Part of a small language model's weights.
Size: 3 heads of 32, MLP 384 GELU, vocabulary 756.
Architecture: LayerNorm before each block, rotary positions, biases, untied embeddings, attention and MLP in parallel.
Training: a variant of Adam for these matrices, 97M tokens.
Each number is 128 + 32 x the weight over the matrix's rms, rounded and kept within 0 to 255. Layers, rows and columns count from 0. Numbers have three digits each.

# down: layer 5 MLP down (transposed), 384x96, rms 0.0631, rows 225-256, columns 0-95
# up: layer 5 MLP up, 384x96, rms 0.104, rows 226-257, columns 0-95
down225:143181109149145174122130088125075147139089123125159128126171134163131119140137132135105156193115144139124087141162134120129115121148100173136122145114137118139137115131086168060148137148121126115121087141114101142128111105153134145100129123114108081145072144112111136145123178141075096075
up226:126088083080158185124098186153058038158090092164147131151146096117174119189052126124117094159081158130120177116095102105103106079059129147194163143126142178177089057121210129209129104078169124171081069084156147143088119145098147164105087197200111081062149166150166066100137101167167116146
down226:172171082149208132154123152120083092087133140150122145150097078139129097152116088153134039125109125108148161087107100083073145091109144081135094136130154110141152090131182131209134044128205169107097078063162133175105114135119199166124118151186148100104074154142221107127118095177204092136
up227:132094144058098175136125119113096136218077083169093137083139137138163127141086143158119102188114131141128172068140127119125118071135147119126112142134096154119162160083139064178148128068164131101154099112139213117081162137075137170148163158136220106092109081102121126171186080173110184199
down227:135080149093086152096160108084151133186144083218068103102125126125188121076101124111115118120067150114171100151134107182161087096221180152155099075141170117110159132172108138078148181074051178117157076119102151164147069154124145139149196130103111096136114113151108166140218151132091142144
up228:104113121159100131116090144144088143161101112143125149111133142155121165152122154114137129126138181099098133115085125098133112123089135176155090096162121125113126122141143100129121136149152104136123128124179161119141132127130093142137130154129118177131136140118150100118142121161122125125
down228:093118119136117130127094128141104116148102148126188135124125129130136146166150150102123107156149190085087117116019167075147080097106126154151092109143123138107152139135103105180118122119153085133113140099193146130166117155108077143214150132140119174114151136154128058126121124158121106133
up229:100105114133111136130145127135130121166129144138115123111110136141134138137110149108142152133119170100082139131098107127177096112119148174142139127121120138108133112118107087163110132113137098117097104114153134134127127154121105102126135125133140162106146121106141093138169111151145137162
down229:076123109139106109133125123162129115185116147126147127129119154128115134122112156119154141129130178065064153126036143067172088105116140165150119094113144151080135141145104119212147146105147080097100102093177131139139132153134079119210145143140124174106148122136149036126131111160137129163
up230:080103132128136137131080130129117138129136166147127133095136135116118151157138163154129101132125156078089163109080135073159106084099181160146158111160122136115109117135128120150121154113146082145130114097146147101139131155088098139145144122115115149163150119143129110142159108170133110137
down230:083130131128113141140097140132132119108116138127144129114126130151106142126150157154150107158126148073083123123073175105149119097114149134143124106131129141115131121139129131163117162089132094147122124113142129134158126128101107137178165118111103148168118117143115118132144091148116117124
up231:110099116139116147153139161099147127131125146113134149120108127127142135144110137138137113159118155089095154097092139107147095105141125137161101117129132127097106111094135114156093138149144111124105110092148139137153136134099063132146142108139106171154153124120132076154159130130134138149
down231:123131132131108135143114124153122117131135168127190149125095134113130135151142135130153095144147146053074137121059155059142098118117134149168094119103141158090131116136124122196114142115168087125103140077171144150157134147094063131211152114135115164126151122139118044126130120141113124166
up232:118078144154120128148095142136129096131113099142135183132123124141135135168130166125162136128182170121104164111108168087163110076088089180138090094145126147111099083107109099182161131144206065096097118096152140115118156126143117116164163138134130148118174122113118071139160107149144131179
down232:096126130141132118135092119131104118162104148170150116140101125121175133121136134104144158152165134137126126124101146063145098111089151127135094083105107127164130112097089108147137155133158107118127136118149138121129143147162126094175148099129096128122146129159136074137173144161129113133
up233:117155161094141083122171103100126102081120052167085174136108113130106164171167108068121103157149105073095195205116110124124109126066142151094089120149183141109120129117098172098129171165160108069157098156121149155146126128122071109137160139123164123122135155135118149152147147084204120119
down233:116139150119138148133159126161105180131162145074126133110182090194108139072137115136116101093190089138119134095089162154119163112128158049146135130080089171142125121134075139140154075118132125086115139136123066140165103152134132112138146161153151155123115090093158180125059165181106070126
up234:137093190081070080089136129132094104109146111148081128151165183080127181137129138180171118112102145121079198156116115125144125104108152106137059163117111174149097100138120113144130110155115124110134061140133123131153097157154165119133142140070166141093207119078112113154117147138188087175
down234:127145127134157083168133107116122133125124114131133149110100103125134147130153088123137172123131129103093112129141127087123153132095106157144199117106114126092149146150113106099123108142141191166150118124113148108067140138128121140131125111155151132133117103116134122177112133149131145090
up235:109080157166113113171175143079108127090102094132142140192134132147157107194102112146152167196111206071114107127161131114161075055112093131189144069196171186171124118116154136116062117134123052131122183115181115100121134147150101144109171136110150113135208152124135097092149141104164052100
down235:089143111122168083124156105060136143118110149114114124155116164153123076175141088161177179158087220078169166099143090145141090128103183165157094155145142135132132134064162093176085146126124076095117080150152086140129144163131132132093147137167047147134120133126148080145122096104174102095
up236:105108126066117136138170114184116146202120073141145135136105139136143118104086129088135080141132133125117143109156159140129103112162088104116135113129113169114126094127137064217108114080156066133127153038100130125086130133184129188135090193166092087114129152119142142135131130180154135190
down236:112109097188112163139129061105132070078135143089129161102138080091138160152174170151179154156122182130156147124130115152138135099110133115114137084109125112072118130130133152076180099111099194117153088115179144108154128177073153130111168105084218135077142056130195137158109078120083151129
up237:096106129141109156135134121130135094121115132147136146116144145141100140163091132135143140142126171083093156146120137118146132113101142161120118118133158167109124097141109121169132130117151098117132095118148125134134150128086115140163143130134126163121166120106143093149162116144139153140
down237:059100125130087149122120121138111124127097133138178122107133160122095130177102135127173135151142173056082170144039147046167090107091128167139113094120164180094139101136122124210137145103144090093109087102166140126155162152089084128203163154147109180100172147131133045124144113144129138144
up238:087094065149124099159132139094158134144127102116131142106123136149128178156111158119143120124122181118095135135073130091137145098134113151150112134130153149117130132123154126151140125120186050037107098138140135089101115157069123161136160163110113156142153150078165101135144110135137141130
down238:064078098145125177140076131129147114139149145119137177111131154117111144145198153139166123095178152102101127151090141087158122106109126137172136087144145107131098159138102126150183143097174084054121085139157157114146118158078112139186159133109091142156122134120117069157093169154094093116
up239:132124111143126125088061208136143152220184101093141224121034182148115142205134125079116154124151187131075130087088187111132118103098148162134168132127138152087106101136175132091139152123123068163158099163121168127137169118135118114135132145119148081104096149117127057181154097141133112116
down239:163194105147122121128071149160131190160126127100163158198097098176112074179150145108138069193113181083122120109110233128087103096085111153058133117166087193106124163094180176122197131138107152127170092198102124116124129139160131140089062141116080097096085169108156091144125122128136059054
up240:078110164163095168083088141153192144127094097152115124065131085166169196177094068115136094147141141120111131086088161125165144119074174123088108123121223135082087201170104018124167144144175105061071124187145129105124147108112116128143138157125120102124119158162107121191190091133085217160
down240:118120125091142087135089107203152054153172103122142140111128150111080132146122129063095131151134102141148140151100143142080105165106156099134144158145147165149122133119093087136128120083117095138182157139113118142126130121113174122066119161094106127168126125118137195142083180145131155139
up241:104117079164075162105188131148148130115161091080154181078167106100165105141095167120073137202092120154101228097119071152121129126081159160111148160133113170073106105104095090163099124110168132098134081098155153103134154184036109122118142090140200130144174102092156134118180120132146189124
down241:086128113116207122124131157160099093147191134099192106113111169101166130211094120067069082162071111144112108085145048182152088165159106140120094169147142155153117150140165156094106108182083176103121120135117170147104154145095109135122111133118167105131136145107149120191142091077149173077
up242:105092155187127098106101176145154174145125108146103132157061184151123149128095096079143114160156177140089114095114132151117100129127140153149160094126098167106137079106143095152178101156165148143126035166121134170068119093115166103146112109082109140065100098070169080100131135121193180152
down242:139124132152143121132094149117111220143142106103062177120082093060136137154170162119126171136167147103106132072155123159181181081143165144118192099084144177064122117172151091154102093148179156116159137175141153125051146090147161172105169111116074149081101124070119134201072090097084166099
up243:105090142127126144114122146133129101147100139140141116162127118133124141152092134118130127138164152129072137129078150096163126120122148167142108086147109143119125136116131116180130139119160109118106112132153157135108154142108102137129132120130108144109131116116124092137154124139166132164
down243:090078112137108128117098122164145103166084136119163125140096145133128140130128177125140137142136143078071155129043173081136099095130139145159095094125127153115129151156107136216142168101166075119111113092181122141140152134127098130177142134150113134115153114127111053122116103164141123164
up244:136133120102100150064183182175168136187172051143226099119118083160171101124097061119130155129087146145124189119092133096085071092090091136154080131113112127109137099153104085241152120202160131112069071131146120124120157117215112105114125129067171091152204089168103098120174116153183227149
down244:125132132124140152154071135114105102087185101130096155088115078089128150123121115147121139072162117106188188178088147115120172141131146113198127146119163090103103149135109134097171113107144173109127065119116128115077129160133161133168115106196157105140115125084141116182104172097106146134
up245:123120074152063152159147108121111140125121151108193162179107121108125109114127163080149089117201134124088139184092184103153097131144146133102094094124137119108127138163093147146144175163185108176082155111122121082167072130165114081140145114153122145125133110171132140164116127154065159155
down245:136176161101175138147118137110178100118095114135070117101105140147219146136129067167109139133080125083184125140173081175088125103063135154192146140126183152141147084091127153140109074087063139065140110142147156184101164115113114164126101153143136133101140123056109095134187128113151129123
up246:081102126147117106156130158139132132159138142141145163120126161118121142151107167105121120132125178103085129140067132125161098106067158159141104125174160156110131117142146121141130140151156094127138108120144127095129148136107086152159121136143116161146141124121136095162143126149140122132
down246:067103128150128143145072147140131092164137140123157166118111164106129136137151158078166135119149177079064128158065161074161096105096129144135127105134147151095142138142121125168119151115140058112125144089148139129145119142105081136231152123156115157164143122137104109129124099146125100143
up247:114147171133103089134141150140095098102144101104146168140149120054128141133115126114123131146112108128104118095106077146149123163111152152127120175157110132061163096100183077139130191122102113104145160093153101108177176169080128106154129166164112196134169123138141117104142100165123096133
down247:137112160130137107121125165127165138090165113135161105121120134090110118141137092138150115109154148126097153111123112139136178122123115113143160101117144104169127130125102113122125156148142154127114130138107121107087144101121106145141138113159103124138140145116113073102122147134143122136
up248:128134140092127118096105125151054178130132163138150094176105159137118185110103083158123134136068129088124115088127124119149138076125101121184106167184154174113108161125123102090158099200140141143064098124174157182166122162145136151093105116066147098150112134108145129105164078137112143158
down248:112094132141157124102121078169145138160130127163176146115121160078106137118142139122120094091186102097123130128109121136138133128141140108133128121143160128168170138116132101109125123130148134102094121167111159110130122125170106130150114155132116119113160124104114135113117155118078123155
up249:098093102164129130134112136128117151167132081160160112129112148142127156175105143115133156167115153072131126122094105106142082079127159168175091148140166181135145144109115087130127112080143098097096115104182160147141145139108120158170116148132144146112117096100125096126154111157119103140
down249:113126104129128087161123113089101101145120125115151102103110136160092120158129142125140142168146207064087161148078130086157072175127140176142116131131155139086103134169102137170116138123102127106117121094161114147150142125107079144176144138156106150155118130119119082127148123142125134099
up250:113128193076109101173177177147114138184102138101132103092156166092180163161103215088103071110090109132122099159095167081124109111146192104119137147153110147099161169126181147120113194086155059093166119096161131128165108139027113113179163184118159122105154138130156112131154075116127130166
down250:188108161125160156172101090136114104137109076138087190139099118146155084136149164092103163144136131101127152124102161147146124107095171168167096132063147138171104086151087065093099140112138129134147151161146138113149148121197093208050122143125089150164127130097081128128106105144134115139
up251:088095106141091141124140115123138125142116159146115135118124151127122148167100147143147150136146165115110135129095125101158102097145123173128124127134139175093109126152095116191133126102143110105120104139140134101135139143112084134157139132134113168121163116095119108134173125143139138154
down251:045092096145076162125114110154141137142119154131159130108113140120109125150107148159173150126132172072100162125055150074151084074116112159145125103119165158087137122146115136217147154111144097112092077115153130106155151140111076147188144156124133176107168131135111055121157122141136109151
up252:084104081151108146104116134087142125154158163138135200113157141129160107159126105104114158129143166078092114130119101109135107109085177158127131101110179173145059112104130117171139136160142098034091131145156179140100140151116074133154160121117183172115129180085113072098165080135151162173
down252:144146125135123108144109096149128147124118142110125124121140146161118130133136108153110136113107191052126124140107133124120143147144127136106158114120125133178109120111136127156136160144086117133095099122086106138114112121121130132181138138113097163150114160106127096123111137133144129108
up253:094095135147122166143148145129096123159136119146150177142094126128124141140094123110160115137137132119106158113114129105133121089063088130148104093149148157058139103123124122154110145118163099123137117122151163155119167157101123114148123150123137158089148130097155080136147134144162125164
down253:077102149131114141126139129132119123181104131153157175139094147135113141148066122095121100142121163095071156111076118063153098107102114153153058109145135173081140138141118110230124141095162086105123113101193136152144193161088102107170125149126111149095185122109130058118145114156144129166
up254:100069128118110145129129155137137145132126160112133164125092111109141114169098151118142120147137132094097158119099123090135119100122119170141093102123145176082154108149085094192160141131149096113108080106179139132119155179107114108161140133141129141112159139105131105139167107134139153161
down254:115128145129139123112104136131111118134123157142156140117127129154155143163114153150156123130132111087103158122076161066132119122095143158158111089104127140127132123149107115190129161129129136126109099142166143146126145146149108113174135108099114109095127134130143077101131117129124133135
up255:134089154173143146204092187112124106143149162126087126108083179059089105202106138113106141225110194094075143106099136134144106065111103137144125145185080121138141156111148104125114119129173086171084086133168143105107136091080135145096207080133109157158098109109204120188131113108145145151
down255:156156124116096111111151223120179133106174153099101104119129110150109145074074144152151154119136132092151136134137108104148099138066137085120115106130133057166081134097152108148124159128182120143124070146113169123159143141138113100142108183141081194131072104142150187109097086142142118105
up256:103103067039148099122124159052172173179086124083160134120168160154146135118109208082167142109088151092146044130104075145153138125141129109124120118135097103126162047085194105152071140100119092164114154107115165126167127125117094156195116178143141185101119141138124124101110122106182096120
down256:145142158173165138110156088155101102133188116151136127113122125126122149098144087141171165133102127104114197152123179089111114136096124174100120111104116078122089156181100125138183105118151166107104152140125071131118142130118133132101118086085117092197123116098119133130160107120120162141
up257:093089173179139143089154178094120148119160132187142140047053153122159108143119152096087125233104143111066187146141106148113127097054134093125138138146091152105106015096161064170100187113186133138172167105114175106158135154079109143157118160121161175141194138123104132145117121120113100139